Each number is 128 + 32 x the weight over its row's rms, rounded and kept within 0 to 255. Layers, rows and columns count from 0. The size above them is the row's rms in percent of the matrix's.

# layer 9 MLP down, 64x256, rms 0.197, rows 0-20, columns 192-255
size [ 98 137 112  92 114  84  87 100  89 105  86 116  89  91  84 100  96 101  94  97 105]
[[129 161 147  91  68 114 101 115 101  94 131 169  82 159 126 174 104 106 120 114 115 144  55 126 120 129 128 153 168 115  74  97 113  99  76 124  84 106  92  98 151 167  84 137 103 128 125  93 151  39  66 148  78 160 113 133  86  70 123  84  83  66 148 136]
 [ 97 118 127 148  98 117 138  76 103 151 138 156 103 109 113 119  49 124 101 133 100 126 124 130  98  86 124  61 112 142  78  79 111 108  75  71 121 116 150 109 117 148 138 138  75 155 184 100 155  89 157 164 106 117 111 110 117  73 128 106  99 101 118 120]
 [139 132 146 120 179 127 212 159 167 200 146 123  86 117  82 123 124 113 121 115 152 163 121 165 131 147 146 100 119 104 100 204  65 176 150 131  98 129 113 202 136 116 164 108 179 158  90 144 115 134 160 159 141  92 162 116 139 143 183 140  93  64 142 135]
 [ 98 118  63 129 181 120 160 140 126 111 150 128 110 116 114  81  26 140 103  95 118 198 137 123  47 152  74  71 189 141  97 154  98 134 139  78 128 115 155 200 137 132  28 124 118  81 166  83 148 164  72 157 110 114 141 112 113 121 138 158 138  80 120  98]
 [143 107 143 100 172 161 153 200 169 121 143 100 160 115 157 115 152 181 126 232 122 116 145 165 163 134 192 120 156 155 175 112 125  98 157 137 128 101 138 194 105 171 145 115 153 180 121 125  79 109 153 121 189 124 152 145 173 133 159 133 141 137 183 112]
 [ 89 178 100  90  78  71  82 140 139 145 167 156 110 117 157 176 155 143 132 119  91 154 120 141 151 161 153 164 105 153 145 138 185 119 140 161  98 143 160 145  84 135 165 157 126 146 118 132  89 162  57 129 121  76 173 144 109 131 127 159 132 126 116 132]
 [145 159 110 141 153 103  87 141 108 137 134 138  80 115 162 111  82 128 107 143 124 113 142 170 140 109 112 106 141 113 132 133 190 172 121 134 129 140 149 136 126 154  38 147 168 186 153 156  72 132 101 172 119 130  92 165 153 148 166 203 108  97 196 191]
 [110 128  61 149 127 178 178 160  97  82 104 129 174 130 108 118  81 109 160 131 210 115 112 144 196 155 151 167 138 142 127 133  85 155 165 137  99  90  94 104 190 130 143 118 191 165 148 135 120 153 113  95 180  97 127 146 103 140 130 126  81 155 124 202]
 [149 135  96 102 131 103 116 119 116 148 136 110 160 111 140  67 120 230 234 103  97 169 123 109  95 145 177  87 126 155  98 105 133 118 110  91 111 120 166 214 121 124 176  72 142  77  95 109 107 111 113  73 116 156 128  84 167  96  82 117 150 104 108 110]
 [151 111 184 170 130 107 142 127 162  80 153 116 164  89 144 128 154 129 121 120 150 115 126 124 158 159 171 139 128 143 139 105 162 108 192 152 218 122 127 121  24 135 166 147 127 177  80 114 100  51 139 130 115 129 159 147 165 135 112 143  76 146 182 180]
 [112 190 134 140 114 158 185 140 183 133 130  76  86 143 104 120  74 172 142 111 132 183 163 104 127 158  80 168 145  76 115 141 157 190 146 116 162 132  85 106 169 122  80  98 127  55 108 109 149 127 105 100 109 160 144 166 152 124 102 122  46 153 153 110]
 [ 77  98 109 141  61 147 125 130 137 126 130 135 146 107  94  96 158 174 109 154 101  74 133 193 149 108 136 163 123 108 147  83 146 112  58 129 119 159 181 138 104 125 151  90 146 151 127 152 130  46 104 138 125 139 123 116  66 120  67 119 134 126 105 113]
 [121 181 115  59 152 165 128 119 144 163 130 134 103 102  98 120 175 203 140 161 141 161 121 111  82 130 134 109 122 115  39 107  84  86 143 132  79 158 152 120  92  92  52 155 111 135 142 180 138 130 151 170 141 181 116 135 116 108 179  87 136 118 118 110]
 [111  98  45 101 108 127 154 143 104 128  70 171  89  75 118 110 113 170 116 130  82  71 214 130 131 162 102 167 185 145 121 119 182 156  93 148 130 110 125  60 132 137 138 117 138 127 116 135 134 142 129  93 147 124 116 141  98 119  83 169 153 173 140 112]
 [106  97 138  94  93 140 118  52  97 100 147 171 160 138  80 156 120 148 131  87  90 169  94  89 105 125  46 128  68 107  99  48 100 135 102 106 175 117 112 125 161 135  21 126  87 124 169  27 182  86  79 107  96 104 130  87 111 105  52 143  90 147 158  77]
 [128 131 153 145 165 102 144 110 156 132 155 154 150 144 128 117 135 195  42 139 159 126 142  87 157 149  56 137 119  93 111 137 108 104 167 171 145 162  88 104  49 153  83 116 165 159 110 168 111 141 160 148 133 116 180  89 166 148 169 164 124 168 103 130]
 [106 134 142 133 115  87 135  52 111 144 133 146 125 108 103 125 139 134 126 149  67  97 139 185  98  84 118 130 138 153 146 170  44 169 106  89 117 134 124 159 124 158 142 139 104 115 152  84 132 118 126 133 116  62 122  88 136 119 122 136  95 172  92 111]
 [ 43 111 127 127  96 139 194 169 118 125 160 103 120  83 172 104 147  96 217 133 106 105 101  71 120 120 127 167 129  97 120  76 109 152 118 115  54  11 149  92 183 114 114 175 111 151 121 114  87 106 161 102 108 100 119 132 157 179 150 153 132 136 118  91]
 [171  86 148 106 179  93  94 123 136  86  79 126 131 171  76 140 139 147  80  91 117 144 143  99 137 162 138 143 157  97 135 194  49 126 127 119 134  72 100 151 137 119  73 147 136 175 136  91  97 147 116 123 142  90 122 165 165 117  97 173 118  60 138 111]
 [185 203 137 139 157 102 123 132 112 204  57 138 188 169 146  97 157  92 141 145  87 173  96 150  97  79 117 103 169 158 127 119  87 128 107 150 170 135 157 157 104 179 116 150 108 134 134 142 142 166 165 135 131 169 106 119 110  84 164 132  98 141 131 124]
 [ 87 180 123 125  67 125  37 178 133 188 137 131  43 132 142 121 149 133 172 118 133 174 156 134  89 130 169 165 120 126 125 118 161 205 145 135 165 111 167 142 101 118 142  93 114  79 147 157 111  99 137 138  67 162  74 139 112 147 149  93 168 112 164 154]]